{
  "n_kv_head": 6,
  "norm_place": "pre",
  "qk_norm": false,
  "init_std_qkv": 0.0165,
  "init_std_o": 0.0,
  "optimizer": "soap_variant",
  "beta2": 0.95,
  "lr_head": 0.00633,
  "warmup_steps": 200,
  "decay_fraction": 1.0,
  "decay_shape": "linear",
  "final_lr_fraction": 0.0,
  "batch_tokens": 262144,
  "seq_len": 256
}
Each number is 128 + 24 x the weight over the matrix's rms, rounded and kept within 0 to 255. Layers, rows and columns count from 0. Numbers have three digits each.

# q: layer 21 attention query, 384x384, rms 0.0574, rows 0-66,96-98, columns 0-63
# k: layer 21 attention key, 192x384, rms 0.0536, rows 0-33, columns 0-63
# v: layer 21 attention value, 192x384, rms 0.0725, rows 0-31, columns 0-63
# o: layer 21 attention output (transposed), 384x384, rms 0.0696, rows 0-63, columns 0-63
q0:116150113133130139136142137148149076114140146122128123139137118115114100126139121122105123118119123132118135136126127142141123166109121142163119110139115111124113096105150127116089124115150105
q32:191101150133135125103109135146093159146107127126136139112127090143153141107122150130119140112123099128133129092153126112116109101120127116118154172143128131144113128131133096164101132122134130
k0:144128145130133135134102128166129130140124142137129120124116147133127113098110141126131143167136154117115116128111133146134150129131160103138145114133142145121152143133108098098126134128133161
q1:132143122142110121098132130091126136142121131125102102141120129115160171106122140109111094111119113114125127122146170109146146124129100152130149135113099129137142132131143112124140137125137143
q33:173121094108119113119142081133069135141096089153139145110131118110120102112117126133131198125128130154109163111073083108093141076124131146174107133148139136130126122172106130126060100092111147
k1:127127119138125115139126173123132159162134113132125153131117123160106136151113118109113139125109097118088144105130135127128126144113139128134100111134113150141128134113121131161141127101118120
q2:128131114168135168133140107111147140150118140151145079119062143130108180099118171098134155137156130149096150116163151127109160114143126140135125112085076100101106133130131117114174135162122150
q34:085147121148146160085097176148138077109137174113158060121094109086122119133145115117091126136111159149128098109185090123163126147147132112126102089090099139116130109142179136121252172162125127
k2:065120089158108121134105112112161101111117170097118133098097103107106130104109107162106148111149157146135130148103118126163185168104110113122148106155156112148096111152109149127082191153131114
q3:144120150117142126177134124104145113115121157121143111141113142127129119135126111084133143135104128168145110150134132150102130135081141122176137155142148169190151106141123106115100150129118135
q35:138161171114141148117151126166120131160148134140116139115145111089132142103105152132133186131096118118148121114159098141164108127122101129127162144138116117182097158149115124094111111165102144
k3:133155154124100121143126151153159144124155139099104140130127142139124116120185152112156150146144122138097137133139139141136158108117067150140140138162089174149157122114142124141098119149104147
q4:109141124106111107131089129149131151175141116147138121115113135147143081085123130117139106127105120143186095125108167111147117124128134145091069142112144145136123134144147116132092160145151121
q36:152093075128134117110147106139122138129147116111153181140130163152134145107119103092149161136114138154137124122120159118115086121131143099112165172175146165127105124124127137118123108122112118
k4:128148123126144118155145110141112133130147146117113113130133136152129155132111163125136105148148122098109112125173107126133124129123165120133158104114101107112122158122107111112128126142132136
q5:069129126177103124202131104151190107182123136124176124100064128127128127119105161116159174132147124170099140143136099086076116149132176123158179099119108118068125145130078109090179107140148130
q37:131120111110136143098100131102135128111130159107149109105129134109181089121148108140091136143138152126152131145133136078089135123145100074152175087081160120106156149139134101113196137122120115
k5:111092115153143112118106108126139121123135125119149098144125159134110141133117143147105094118154163098147129127125135111106152130134109179130132127155123082131163128139119094122111117113130140
q6:145158143152150137169113170137186160137102112132142087146098139111117150123136131094110143136106149139125142122150172104082128123126113124124177141079086119059136119109106110093153143151161131
q38:110125195146135161124109133140152108087167142133140080167115168132139106120121093104108092161103151118114107107161123102129138159105127142123148081111130131104116112084140144104207129167120149
k6:117150127091139124127129114095102108139109084141132124169136142143143110132128135108129113118093104128134143145108142120120101144158152115127084173122072155114143143121121120099134101094150126
q7:070146101137158135150133144127116145152105138136127154170106093117143126140130174142109151134111164090097153139144138131089128130145161168094169134123124144124137111136149159129167124121096142
q39:116163175147152171147182160174151134120147118155127132155123105107154138129117144127118172171076141112084111127149142104120123151132123155177192110120095157142093118148117135146124125161124163
k7:124127115119157116114173154141140157121084144165118163152126139112119096138092162125139130123102125069083124124151076130129150135117139146107159120117123171146103097141134141154111151125146152
q8:169137117115146088131133108152108130117114138145141149117130155128098110174147141148093172141120137150167156091131104145132157136078127146119133111134113094116138097111128108097140132150151121
q40:184173141084154128186139112153114139113136138080094143157136144159067176109151100126152127115128159087095146145104099163160124154111114133140087130121102146149147098079167111106114160073165164
k8:151176160175137106127134096140102136136122131177186112139121152156143162122139162064142109140120133147117118117138184116144162169098166106161123137150097090124098120099078153155152148100119106
q9:114112133141148124154096126135134124114109166133143111143104174131179130157097118110139085134131141151156112139151158130076121126070091151112122155091128110146127116160087128132110125124144152
q41:106136152098091124124092083165107146125135107155132105132153169100135133141090137126090132140150132129116105107152109108095148132159112057127087152096104084109150095161107052089148138117102132
k9:088131143122117088156133113112137136145160137165104118100134160092140085172151120147152131119176144154140165107122117100100156120152129129139127104085148140124156114116160150149132112120116089
q10:117078152128174122085121123144139106115137124102117138139150127150146122126145110102153101102135135118149122170091164117146138127129117126114146119163138129131119103107113115160141110124126108
q42:133123141148139153137110150174117109158107062147141113127093127119129176123144134117131129098159106123092136119099148143146146074119103140162175122130146087130111159142133097115139102103123111
k10:132098139101151120127109104101121093048129135142073076105140106122120140120145142146112138119167100167151138128142148113124171102127135128122126135161115107140120120132144145114144127149154122
q11:128130152118118131170148102131104128087122156103120119149098129135136118107113113128156154143140133124142111114130106132142120119097118121173198137120125094122115167121147119148109114117119100
q43:117146132110138075135106073123119052127160127098090110100099140091105138117119135139158143166142129173100121113147061123130126130154137113134137120154146126091157155097145090081152119140137119
k11:130124096091116142144070137177102115153170117081139155091111149072138123123094120141123090116123081131106106124109153123111102108167111130153115120115154088105135149130160134118106110151089141
q12:150137140157114090136106177109121104092123137147098122126098129114100115137116116118128088139087131142132120124090154132138155108175142095132113116142122135123117143154112154165134113119072136
q44:124131091138099115131150145122171143117102110158086077140127171164127137144133131116137152099115138149121113104109114154128096096144163139095094110155158134136164124122160059132125163124109107
k12:156119143119101135135144118103136143097150132125122140097124175122162101129098120139116113128135103173134113068142122171145132157110166123122133137126147124124170100118128127163092093165140140
q13:072140127131104155093084133103126171127155070140082163114137150149154156123117157125142122134122103105071120138129132116123123145129152126141106156128105128108111139130120109135148142136136085
q45:198092088104142135108129132139118117120134127162133112130162129118107156120112105096128085136143123065130116158122104152101101136122070129170132124113111118133079141165153083140208122115119147
k13:102105116143086128107168131100114147112149109133125178109116125180111098156104098134139109139116106099123099102071143107142137143120074135152163091135127115122118178158151151142137111110126123
q14:144118127111159122119123086134122143142120121100129137118185089118100174155181070155092136156112089139145130140109138117109136133104114133112123115126128154104108120151142150129093101149126143
q46:126079119098103150167113138157121118117139142122158120160179096136111141111145122134117120136194108158112095150157140110145169154104100065119151122136143125082123104128086066142132111133138130
k14:138131149160103146116154077142126087152124145150127160123151137122099120126150137129135147126133080152139116108142100113177159090142082054120139167132114196122151110117162144136126104112118119
q15:159140111093127083140146099109100158093087096131153132135122137129117104152143123147114104130126149085133081139099152145164133164150125123122097128137134098175123117172154135113184100105125120
q47:087123127112135120077147114130126120127099071137147083124109122103129154107082170115112158129171142132138116147115155095142143130132133112120155110069111190176123175167056160140155096115129145
k15:144145130120140136114155073113120118099126149115120151178147132166148166140154128116120128128145154168139160093137142114159145168119143144083108152142107101105122089144162142091142121069140082
q16:141109110131128107140125124113158140129102119135119148112104162089128137161132155091124180143109129135158134172170156128101130140122152089099166120131166121124126099139152129110120130159140149
q48:143127143104139146122114173070160154110114105125140151130070094126122112123147125119161059120106122132157109130073125139146168084097129159086152110154129130117152163112093100101110148142164098
k16:117121081124132098182156141081137141137130135161191116146178140152092117117116122105144121142115126104158122101092129126120106129146141125078155158186140122123129140168135116123118154129144123
q17:136123135127144124131121135146085132119097131135140168120156142075121104105159111128130137147134124108145087140104117138117086177089114119123190105106138142120134119157174128158109125117165139
q49:135123138130137139124139108116123142093105147138126146137180144112155138140111148156151138126111118153138104164101108081105170134085127134116138118132124153157127129174087143181126139131119142
k17:094158160122084113113125143142118121144128114121129155155112143123115106132084126124097121158145103164114088200135168106104122151115102101144155145141132125159131127145140125133135153116155105
q18:097120180137171089103131145085123115144138109129110100147125081143172121125163111117105130128166125134089098103133145163128116130112177074134129126081112120134165128145143112154139155115129101
q50:135163135109141123118111121130083109103136157112115112129111118132158115146133081122130155145145156111155128163161136127126108127122121115138149093107163156102149117136166130176106138148119114
k18:118172151091127142106170087124124102108139160115103110127150104135130148120115148137176155109148125156094123137135132132134093123090091154125110127122163114110150107129095119178099136129103134
q19:135139150170117129103127144098154103107121120123149135097132150130133123143165124118103134157092137133134141119139119084149139158154160122131149108131147131166144086122156110115127125144110095
q51:125152138183132079118153114120105128076148179157132120134112132151129127165170093090153126102092125154163147120130127096134144177155111128092148143174123134132188121172157125150164119133095107
k19:120133100168136136094143136131144152136136169144124165088154123119078112133146149058148088082131147125127121129106113108122159122120091139122168120098167097148150112129148134155127142144086116
q20:114123120166141164119108104158147162156113143133161134134091105164106105113077153101050131125130155095100129146138148142144127129140156075151130105134109142147089154124109160114163128143133145
q52:138116156114130143136104140098158138133144142173104076139143113149118125104100134143095102130135086135117159099097092128100111141143127157118125119145146149150131148124144133167154144125137114
k20:141145138129120161173164156119116164154127160093111132119148169111119096134163122122088101092117132095107106175104091119141093129133201141183097132147156109133121119140120174114157110142187122
q21:121127144154142141156146113134108074109139133146108080128130139152102129121098148143131114153097151135152163150116082122163097139141152101153168153114157110108130098123123149146135122114116133
q53:133136116127165115152151125150116113091101111130122095171145150148070092119108136133087128157129085072097151141156134127149144145149107089164146154132146139124133124132115155123117091098154123
k21:154088065125120121160134144156167110147114168165134113082131119148092144106131153119129136132106149119138114145097140127125078119147119123138111132126153125137129109063123131174120107132133116
q22:125089118095172142114102112137141124145121140151107124110116103134116169115126153170186139173133115163164132117143117135129161131092154084151142057136148162136129161133093092146187108130162160
q54:075129150128153156126129100154113109088151143171129132114142143134170151162128116142152139131129151126153105134146134147146096107126104136167073106170134130134112096132089130102191143102138105
k22:129108093138127075084143112155169102129163153170123102095108138126161134128123142134094095148099113094123115124093102127163136168101100123135095097174135155136114116141121148148091135140148113
q23:116140117146077142121150175154123142161123146123154134180122127098147110079107131098102122118134120097073134121089123130122174131124086154129106128139133154099136108137128115125152179111134116
q55:110143122126115154109125085191109094130147082124154141146146106105107127167136110135080119117107121132133095118138125089109143117138148120128157131096160106150142123171103126158135116166138137
k23:089140100120125125134124149124171157115119122097149092107127159126085134103109145123142093147169127116131115100095127105110155152097091158146155101120121098157156136117118075127135093122126118
q24:150102117094136133125110164142122131110143145134114104120144105139155132157103154134146149160144132111131095120107138141175144111099136148165129141136103123133135146116125108158137115133144131
q56:140130138103120150118132166140145090141088122066121149130184133108150162103161153101110172140095152124148122111127099139069100132114111146133099135114149155153146119117125129166136092084141098
k24:105128133164159139136084108082091130147144129139141130128160129123083129102100079127088145110135130121131094158113150112150116134133138094112131120116097110134115117097148114148156165109122128
q25:132139154116098125121138132155131134127070113142139174125101126071107139135111127151123113154131117107114153117141151152119104130123118116122140125126145146132154105126115115129160146126128122
q57:094109089149144130111186111099084105104101122102128071132119112119130112155137118154109115161156115120107128118153136120125093126119141138146140079138170111118101159128156155106142122071098171
k25:083126119113120122136138178075128141152104128118146114155084160067119132144153109133132142140146149153098162113079117113091125109104103151118121110092090144096123136131105116112117163124091149
q26:137151165108132101145106109150155145140140137136125128159126118143157162146144124116117136155184130169142098148197133138191108129134110098134166119131133121120096147091129165143173102113121117
q58:137140151144151134181106109109100122111115136125148132108140095177088145115197123126109165125150104148150099104143157114102107135129115147130117162126135101131179121112137156116137135137118118
k26:188095144112199141117155131181154136154129138141149098145118130108127175109151136128152143166146068125173115110119138153098176126103158138108133135108097159098147127156140094134150130181074142
q27:070099135153089146087119125192098148118146106115154072128118138126135128118115182137144149136151163164117115185148105153131138117156097147152117125127143094189109135133108134118141113105071131
q59:131127152136137147122098163078150087099110139152163125126131132101142134110139128168118144132096116101134137149131116091115104131151132126139145152132121121109065133156130141111150145133120139
k27:126095138125143148131114111133109151115114131194113144132111104130123154156131147142153149161144135107135109149118101089117123125150185139146148152108137096108105156178100084091122150117165120
q28:050112137129131146129152092115141090123120141138100146123084134135139107105153149142069142094137135118078110138096132155162111147103114138106122099158114156130148143150150138118184099112093154
q60:147117121127115123110090106098104149090134166181142126110126104101125131142182105111104127157130116136114139132110134121109157098101128143117112137103109167113163094132140127135157131109103162
k28:144119099111134125146151129114108155113126137122100200128131145138097120125173099084126145141130157148124077111114091137109131104127108193120131106134109111100140149158149119150147107150125154
q29:140131119123094121152104116158094122178162134141140122154119116081114144115123113127141153130118126151104119099130112121148140113142098113123111114084116094112133112107113144103170157136086095
q61:140117119177124088122109150128118132143147147184134173129138099123139040127145128137090151137113134110175135109145100133135123119123155117145130163124137142136123136137141128139120163137105163
k29:150118115185124130159094098133087152143168136132132125155101073104106130139105125127094146121131124125124090128118110118129156087145186091142112116131132143120147101123138101193106130159095165
q30:105111141138133150070159114125108118111129100141124146128162107144181136113116139157153130121149122131164161157130105128132119174139103142101136129126133132124084118123108124139135125114152125
q62:097118125133124101115100164121100118102114129099136142106131131140146121116164121095099111118163160100124099142132130128117161136094154115106082116086130117129122117109136153150172121076123124
k30:118139111105135127142123116114117110123126132144145130092114139124169165088164152127122131089105184148144145120136163168131153148125141109106138099145108085111117170132157152165132135103132101
q31:162127117121089103128100160145144140091122113145145137160129144114113099134178124151125113149169095142131119152126135112101155116134085138181163128142124132124163138100163113136131125141126182
q63:106125105121144123133125154107115145127104134126151158130102126169142135130172133135105135113136115162107163133141152112131137129139143141103132107133140132179146125090125169107118112148091104
k31:176110134149098106166122143196116155132085134109122158149118077136151120144134126117129087118144106140100105096147097134155156119105132082094137122099187140121105103112130169122082121134129173
v0:127156108109118133116117112150116103136103108141138121144094140141136140155101120115130153108148110165133121089158132131113151118107074151102128127157153119162115111149122155108155116121119125
o0:088150112164182205146107100135081109138163168125045137129114129127109184127124143125145103148107117150136134115160123111113119110093116142089161082127073119063087102139110151155100150127103100
o32:131094108128080111125113130096153134117118133136111128117151114098149091178161131178111103106124119115107144097095144160158124149123135099146088140110115118158179120109181077108131103115140139
v1:133160154174129124107102118147137121083142132099106112135116139131137131127154127134136105105154161148110144143122108155128134130158134092145108123123118149076125115141092119179116115113139124
o1:139116113114077110129083157108192144131117187170107125161085118072119115142098135117135138161171074103136152116089134090138126096118137149084125124148126159172114114102099084117140140112197067
o33:121124138127180164140116105159086143110127129125149139130124116140142129125140106118110125140088146125158108138178137136152144125133095100117141153119119091113128123134170133067132141166092157
v2:108128128114104088076102123086153104131119168146151148146081095142128152135120140110115136138134140141102098118118145123138116132146174138145140141108119119173140159143175145148153109142088074
o2:158086124089098157183152125096128147118165141148083104096151117079128117105150112116142128167122098055122154130132137073159089141141102118140105131085114181104137084156075140139176145180130128
o34:088128101153176115091152123141114083137091104103165125206148128160110158150164108134117133114146150149157129128134112168141123136141118142103145149167124084120115111118151117141075110108148123
v3:129129129090095131095083075128148161110137093154170124125145138102094143126151141114135127118138158126140160142143141117123136119140087147096109146125122143148144130116127162118120124110119138
o3:135118142131109128122129141134129130148126113103095162127175131110134191130094089108107155191094089139128092143088139133147177103122103140150179101148119157074091171172141108126138153140117155
o35:145092126145174147141169137149130100116166124119132083147098137100128086144133130135142141103140097105145127119122126117098085139105153107155095134117146134139113122126120122146147123141169129
v4:134092145131137089138147148167124104124106127168105100148129173094157143144129111095137132133186100112118137115162163130125130127114111140110111093125097124166155117134120132097114128117124141
o4:138170160151145111108106173111091156156134155089151091110072120102112127126125097111099135126148121125129119133158174155136149116145134098157131135130139151124158103158123135155179141124164143
o36:127132118131078153141106112118143158150150124126116145156126151135130135121141154178152155102145133136154107094110126109108111131126161182111131128127085112137120101114155108133123149122092117
v5:146132129071118136094143166133112093110100093122141087116128107117130141088152151106125136131148079145145115172130146121158134157092162142137107111104102116100103102140105133144145143119136095
o5:148155152148125130183117138105112159121164111138124128147150117089103104116137138133151173123189127149103134089076136125162102160172080169145181164143131126123155128132082115132107154135122166
o37:116114110127143104144137127160130109154070150126120163132145120147124105143108135138132115159113130124127130180136123137088145104150149145123136122118161136186145100149184139131134115131103104
v6:141106125155139133149125139134127143084104130125129107115123146106138136114160103166111145136127140123145113102116118128127124115127158102093156142104149107084113139178134143101122080111071131
o6:119109138124187116143167114121126137120147114092123165084151138124076147120095129161159134122139080175149149077134099104104143133121165130137115116095153133132128132094142125095111168122163144
o38:117137142113071149067113093105152119161124126104148099153129132145125164115142126082082122136108115065093143162136115121102114115148094140118104159123097116074082118124107114131146133120073123
v7:156188148149123088148114124156185140146134124103085077132134125106146105155116097089141125147135155159061120132108167135134141147117094093151146133133124094101180174125132178121132172077120124
o7:161103081125125157114139162086153118093133155104155172175045106110145211160123133149122112150120134109117152086140113054091103122149088162129145107126076061123116125171179097171140131143143134
o39:139099153126098107115129102138104119163132123122093111101159144122140103146118175136107149073153117097143098157132129146179135127136125128156116147139150165149129142139121121141144122124101098
v8:100114101116124182145119122117096096121108138129094109128100149149109162100140115085131118119166130096136113110164138082117113138108148126154130168148157155148161117152161135172113106155144124
o8:135156132112136115154151146155112116093111092072095088119147102105106130117090154125198152168148146134140109103136110132172116119104173152164163080173129074105071148128160119112200106126132063
o40:119110120163126094103128085104121136164162141143129160133128100114147120134136087164092099071127122182097151118101134147149113142122106126120116124123126190128145172117122118091084125085161157
v9:157144125113112115131142136153135087097106069160128143105164156150127124145144128119127150136127133092145144095116146111099100114121134118141101095143101086106101128158152122122158113104122107
o9:133133185121172115156077118124077134105117114130078100177121150111180197131133125117092116142129076121148097078114094144120122188095100106119161133115108132190097107116140095133131082133100136
o41:153119137140105128160125100131128151128134154095136150147125100141097150133124112132119141116089174134087174160173124115147136104114141136133125084115151123125150116117091177119093152123144104
v10:117122118117129138145139124126149156102068122110159121126164174153158151123122118132107155156120161139177166116134124124138138181158137134130139112140161131145073096100103057113122104082130142
o10:146134069114167158152113076123167150147144142105110149139137118123075154117116126084119143134128063153093107137151105106081150137101113143154150141107143076168078124148123160139136142134144053
o42:163137130122110136140106171110079114126128125130136107128105113134112096140136131114151132158137164147133127141113166146185114129114147159110124119149115138138179119148153105109145137154129163
v11:111140075124116120127124098140101076151154146132144099163140165151142165124124121148124153117145120163130119154148112140151113129147127144168096090155098128135126115117121087160144166086113173
o11:137145142143122098127104132139151163138112148168136172105160122119081092085124162072095119116094149112113114130071156108154147143095096111160131102111140162142130164081132092098153137099102094
o43:071121155130105148144172126140096141103127096122122129133113135143109138132142109181128100110134113141128105159150125100117117081153138189161150134167135124131084093146117102162102111138159137
v12:131174108093174099109154145100142112093117100127127110114079126113077101143119171196162105134118139141132147147147103149083135137087133120128145136109136174089118179125155161145106105107124123
o12:092155087130116139110077123087132117128141137143090105152133115226115177113123120110107143104136163116081122136081127155138086119149145108095159115177128163143153093129133101141157134133115130
o44:123092139139105140184129109147143129147130121111138137127178157108104148129112139143165106153106116146152136143108123122113133126132118127144139139121131110114118153153090144090130138106157132
v13:129144160081121157157114115130124136148176147150131141116137108096130131105157143135119138114122138119155093086130140149148129135157092125109148132161115124136127134146154193139129178133094124
o13:171142122131079101135147102141116072119108177108111181143088193138148122158112139153084143084134111155130141094177126155117115208127147114173099138120138167126124144186187150142146165173158167
o45:154139169172140124151119149155126173121122119174116126159130073141131170169102146117138123147155146128143113143095135116163128112119129132115100146142124135111155123086121111120168104124146104
v14:122124153130098138127117116117152154131098148166122131109110121159109088151066153141125131134104115196142140123108167141148125106105121092164156101113131156133145110102173138156128088134097158
o14:129138137129176176127140092131110108119140145128144085098153131161104110150198099090113106109135113114125092133136148107085144122140144121160086122158109139153139093115096107132111129102134103
o46:128117084109103111138119164146151150117109187110138159143115156112154145123113113104123147139122147157142122119138110170117117136121145170153153134106129101161112136171116145096117142112141135
v15:098174190140119096111108077148095136127120124130150107081141135134132143126158115159141160105133179116146115151144095133159146135108119069154181119120145133141152107149095119147125124115179131
o15:138122144122139155095114131145131100135116098126132105150163099115121117164139115132181116127111103116133117066101115146144137145137153151089110109121092160116173145078139096124158157107148098
o47:152127143123145117180157154091118154132120170146117126146128131107122114149131139104097141129087107129107161172117153084122121115125099183122076156124149111124089136125164164096109142151105136
v16:140134139154057139139131133133110121128138103139138089139114154107121129126108171121102133092122111117096096141133148109149147140146086115112103102121128092163089139124160139074118107134100118
o16:111123127187146173166117142133202137121072094120128075140147188153136186150133114114138117094104109120125106130135161100125125092143143150133106125112149117091101122149120137147116109145132137
o48:119163135114137076113131110125121140157147154135088170118149129125134099109107123156123119164158111123128125157117079125139159130152147135159118127099110138160166126120113144138138140135081142
v17:146155164127127091103103149097154105133149111146136099132110145160141155181154079150133096158149125115117094157153137110112090120146126093076105151141109066086142168113125113068124142114166155
o17:108109172138120059088156179134173139070133128142100148129099069085200168100125104099141172112135100193161089121120102131150146079156130131108127124139132117163169138163129097135155155099122121
o49:135106090119123162161102085129098118124095154148152126130160128110120136140133136123114112105090128101082146164128150125137153147123129151151114141139120125132113095101116167158139109145125085
v18:102144116155136132116079104158161106181113075124112113149164156117096101134136153072177108146072129126110069148095166167139114128159124132139125106122157128160129159132106132153167106124103113
o18:169091145146158130118162150131126092113109145147134166168141151177130142069129127197131126161100143149140151121128103122134145175108159177143105116110122135180121166125157133117154147169091137
o50:092146156119144177163133116144110142094153140134114096113124106126144157146107144124117151067150126081096149123155119133132132131133115090106126137115111132094153142138130114099101144124153146
v19:102140120118145127154096155108146108129147146133144110161092116193139108127091168153140133089170141081099128162144177074155134141092086153112152140114129140135184139143117102131127112132135129
o19:140154123118120145113125118120129137126082105084108151126143136109125124139111063092120143095088125118105117135051143162096175094112173143104145108141096116133127127104151126090157139136142157
o51:094135132124131117107113130143129141154132100111141105088141156137110111101134134116112155138124111170154157103123089136162094133116107116157110147109132155070126153137120130151120141105126170
v20:127108122125094122144151087132150100115133112129150116135056114162150118133140102152122114107138149123139128122132103150119093166113095169071174131115154153166114123124139084113173142100139145
o20:121097131103130131159123114143140142118141132128114144077153129110152116076164153091127130058129200111186170104170097149140141052188096080131120129107099158066177154124126068118123067113103125
o52:145127104105141111105121140117143109158085094143113126149129165105130106145123111123123103170104103118079123159139141108119139164135149162115122144130145104182137105141126153101135114119128143
v21:191127089107139145121132129153128127128085133106100102112158144111116095144146128114103096125153163138118189177165103058129090130150106175146079122137104089157106096160156117139127147133123184
o21:109106186112126097125148178141117143086117102151121131101100128112146125133120157130094140128104164167109111116104112087115186131105152138160127103093136133165144131090147123138142139110150173
o53:133141136142154186117119104095105091118143136152072135141155123155169083099104080121144174124126108129130114108120212147134147138128127128098137174153136148142112102114116137140140135124075131
v22:123125138117114127174140149120114128120122145128154085136143089123094163122106103119133118159119152123163173155095143139100090146143088139189117122089100136113166110132096108125161103138127174
o22:148167148099108108064144122168142147101153111114087127102143123063121179140153154108112107134147080127128117117146139067139129136150180132070161137132185127122115147123081138126098089136159127
o54:120119119146137119150098123093098117096134135118117125145114104189172077146121115109140152131133141112150131123150150137096086126069103140170112091137142086160102139118199132178116141116098094
v23:119176112156145103151115148101114143084139145148087095131128094129129127138133103147132132121120105091137138120141101119120162121100123133105118172131148161093121094131124044136147114136156093
o23:135122089147165117158109091132094129158146109140159118114149078139078162108090133123113141126117099114128185156153123132113132131135161115116132123156149117140147099092088172107083107144111107
o55:129119146101136189123138132102148108153145120098140092139116200135120071138157143176142150158119150099108094111123161150129121079115096161137120135129128118151112114138142116117181139107147163
v24:159110138169133128185095130111155109151157106130115117135170182131136107163113134106098108122142132121117117104133107092082120141150167162149112136129113117094116098153170090150138089145153103
o24:144109120115143171102132158148114155089111103196095122141130094105149167141118136139130108141072083100170152083127149100153110073091107144141137169126101121128126110093103130138112088101113110
o56:130132136124107121085146122125115178157138125111143110124097144125086102074137125146138148131132133127142135138106113122136160144145126168139122113119110139115136137145081138106154154151146152
v25:169174150141100088192137130140127109178175105146115128115124104139165146169126099127101063114154097142170159127121145120133109123176093127090160125108127106218141162127125095160143186110092149
o25:108104108090145103170070144120181151102102151128173172129165134075149126109137144078111102082080128124125146157155104136159135139140111135118122100127130098069083145128083130164128120135143108
o57:117146138156116155113136152168123116118152109139119113134109150132099159117111131138142155159142175135117116139106188119123163116113157128152114153111125144125133131117114137117113085117135158
v26:139119104155136129127139089115152115118125114137157125136129157092109135078111132107139142124133128100123112159119108128119094140114100130147123092113157133130115091112107117144128102109114132
o26:097129148137124161119100152080130121144104068090145114089129167131059130162120125174095120136108074108107143046086136156124150188119120137098148135096154112149170169126099123177154097131127150
o58:172104138139125139147163153113140136114150154166111180127111117087128140132138108142140146097119128154107127132129167133143099109135122086150117149161100121155137157140129118075119131115131152
v27:130130143128084145116129148135150119139107086105110171125134147106121111130171106114099129100144075091112148150140138122128140078110144095121128082103134125113136144130103102173118152136120076
o27:128093104140106147098190144142084121193150102107090132181097126114124122120063129141209087122092142114160152130186097115138184110108118145101117076122164130092131121164055144142138100118139179
o59:107162129117127089137113095107114139122148141137146148128128112143118131176148122147097126114122141142094112122148119127099081164170104110124137164165108115150130145114117154084109148111093141
v28:110161112101110143101103111119103129127094101118137154084113124096108075132129139104135130104101118122132122098134141138125131138156138154095143087117183131168126146131133172123126110099100128
o28:139167104140147150148126120130119172118139137141079125117124121121113116129123130089142114138117156123134145130138094115100073164144124087121115142127119123152121104140145153170078149144113104
o60:135141148112117116116139120161149107077154136112128147119145139139151132139150117123092139109125131158078124085148143191101129136108115163147137132133100142131101138134065131119183128117121136
v29:105109079156122107152177124126146149098141149098125079110143113100141149109097122159154143103124130116153105094092101170130136135147129073146124165145151153157157117129130116108120156118133120
o29:146109114126105150146144152135102145097165079115175138119149092077114087092171153146136156127126098122092146120140137159110112106156109094128114144095130103119107091100186144142120122097125136
o61:109134163093147123132091105129147120142132135099097140142152141201141146152112109109116113154093153120096108147147114116108120117115107169112131103142104125138104137104095140121148149153135099
v30:115127171134116107124129104094109103063147102111130126128159140141103139120123119146129128120189103169106128165117156105167121139141129158133150173152121121146141168151152124157152126135101103
o30:086120131107128092155138153104087136135114147115120134142136105086088094077089161058133105160154118127100127057176094128100133114109056155161170105124149136112154138138114105117128146092158140
o62:125155108147116161115122137137176085138096141101132116098101123151120128155123162139154103139124145129102158116118155145103120117150148126141093142118130147113094134113079123134133069121135113
v31:128117126087151122115129098094150177100168092118134071117040160108117136108119095105099147124140119129122171134121129128120130122115107102087115102126182167118106140156152141067166126179125140
o31:112103168102098151097164142107095118121145175113067180135089103094127104146125148157138126152106113155153086117118148151087130106094145159133120117133126109129118133145085139128073150135124165
o63:162146135144153121133108107135140088117142126133138126150168136156154092129094104099113114146142126115092113133140125105151112157130126171201168113115144112144139105097117123106125127134126083
q64:119106110195133163103120125107146154118173068136125110112154108062111133136098139090139096154166143141133114141123143121131111112137141147138100100136112092117140110062160117087138130153159151
q96:085139112146099152127133097172109151133176117150139094131153128131108103118110099110150121149139169125128146142105171102134149108166119163159141110107135148129169146091090132123141120173114140
k32:142121134156124120116118156154139102152148115132137171127101137123167121103142135125148127145137135110128136146122112123110100156103139107148135125139105101132101114092131124132123148128131110
q65:125070162092123102187151150131142111094122126146164164104116118164141108163159120114156116133124155139104149146129108138152123186145095104104179107152169133122152113139097152120172114115125119
q97:119105144096166099140122110144126131126161151132141139126104118199178103134125169133088169117132111163107134126126136137111094184158156088104144087159194121077144133179115063177144080104140127
k33:143116117121108135120127121143103135150106130146132136130166145165137128087126116058127120129135140140153129127123174159123084183131137134168099135145152117098152126105147121109122127142115195
q66:158136086101074117073155152126096110099110087131113127140112120112109138106144133125132161117122115127134144127148111134153143087117139145109082180149106145149117167126184156154084128128133130
q98:117145146097130127094132155181169143137112126172089119102139125120118191159123116148101127121152141121109120114114165162192122126145158114146104129118099138131134122097104163121141104139137117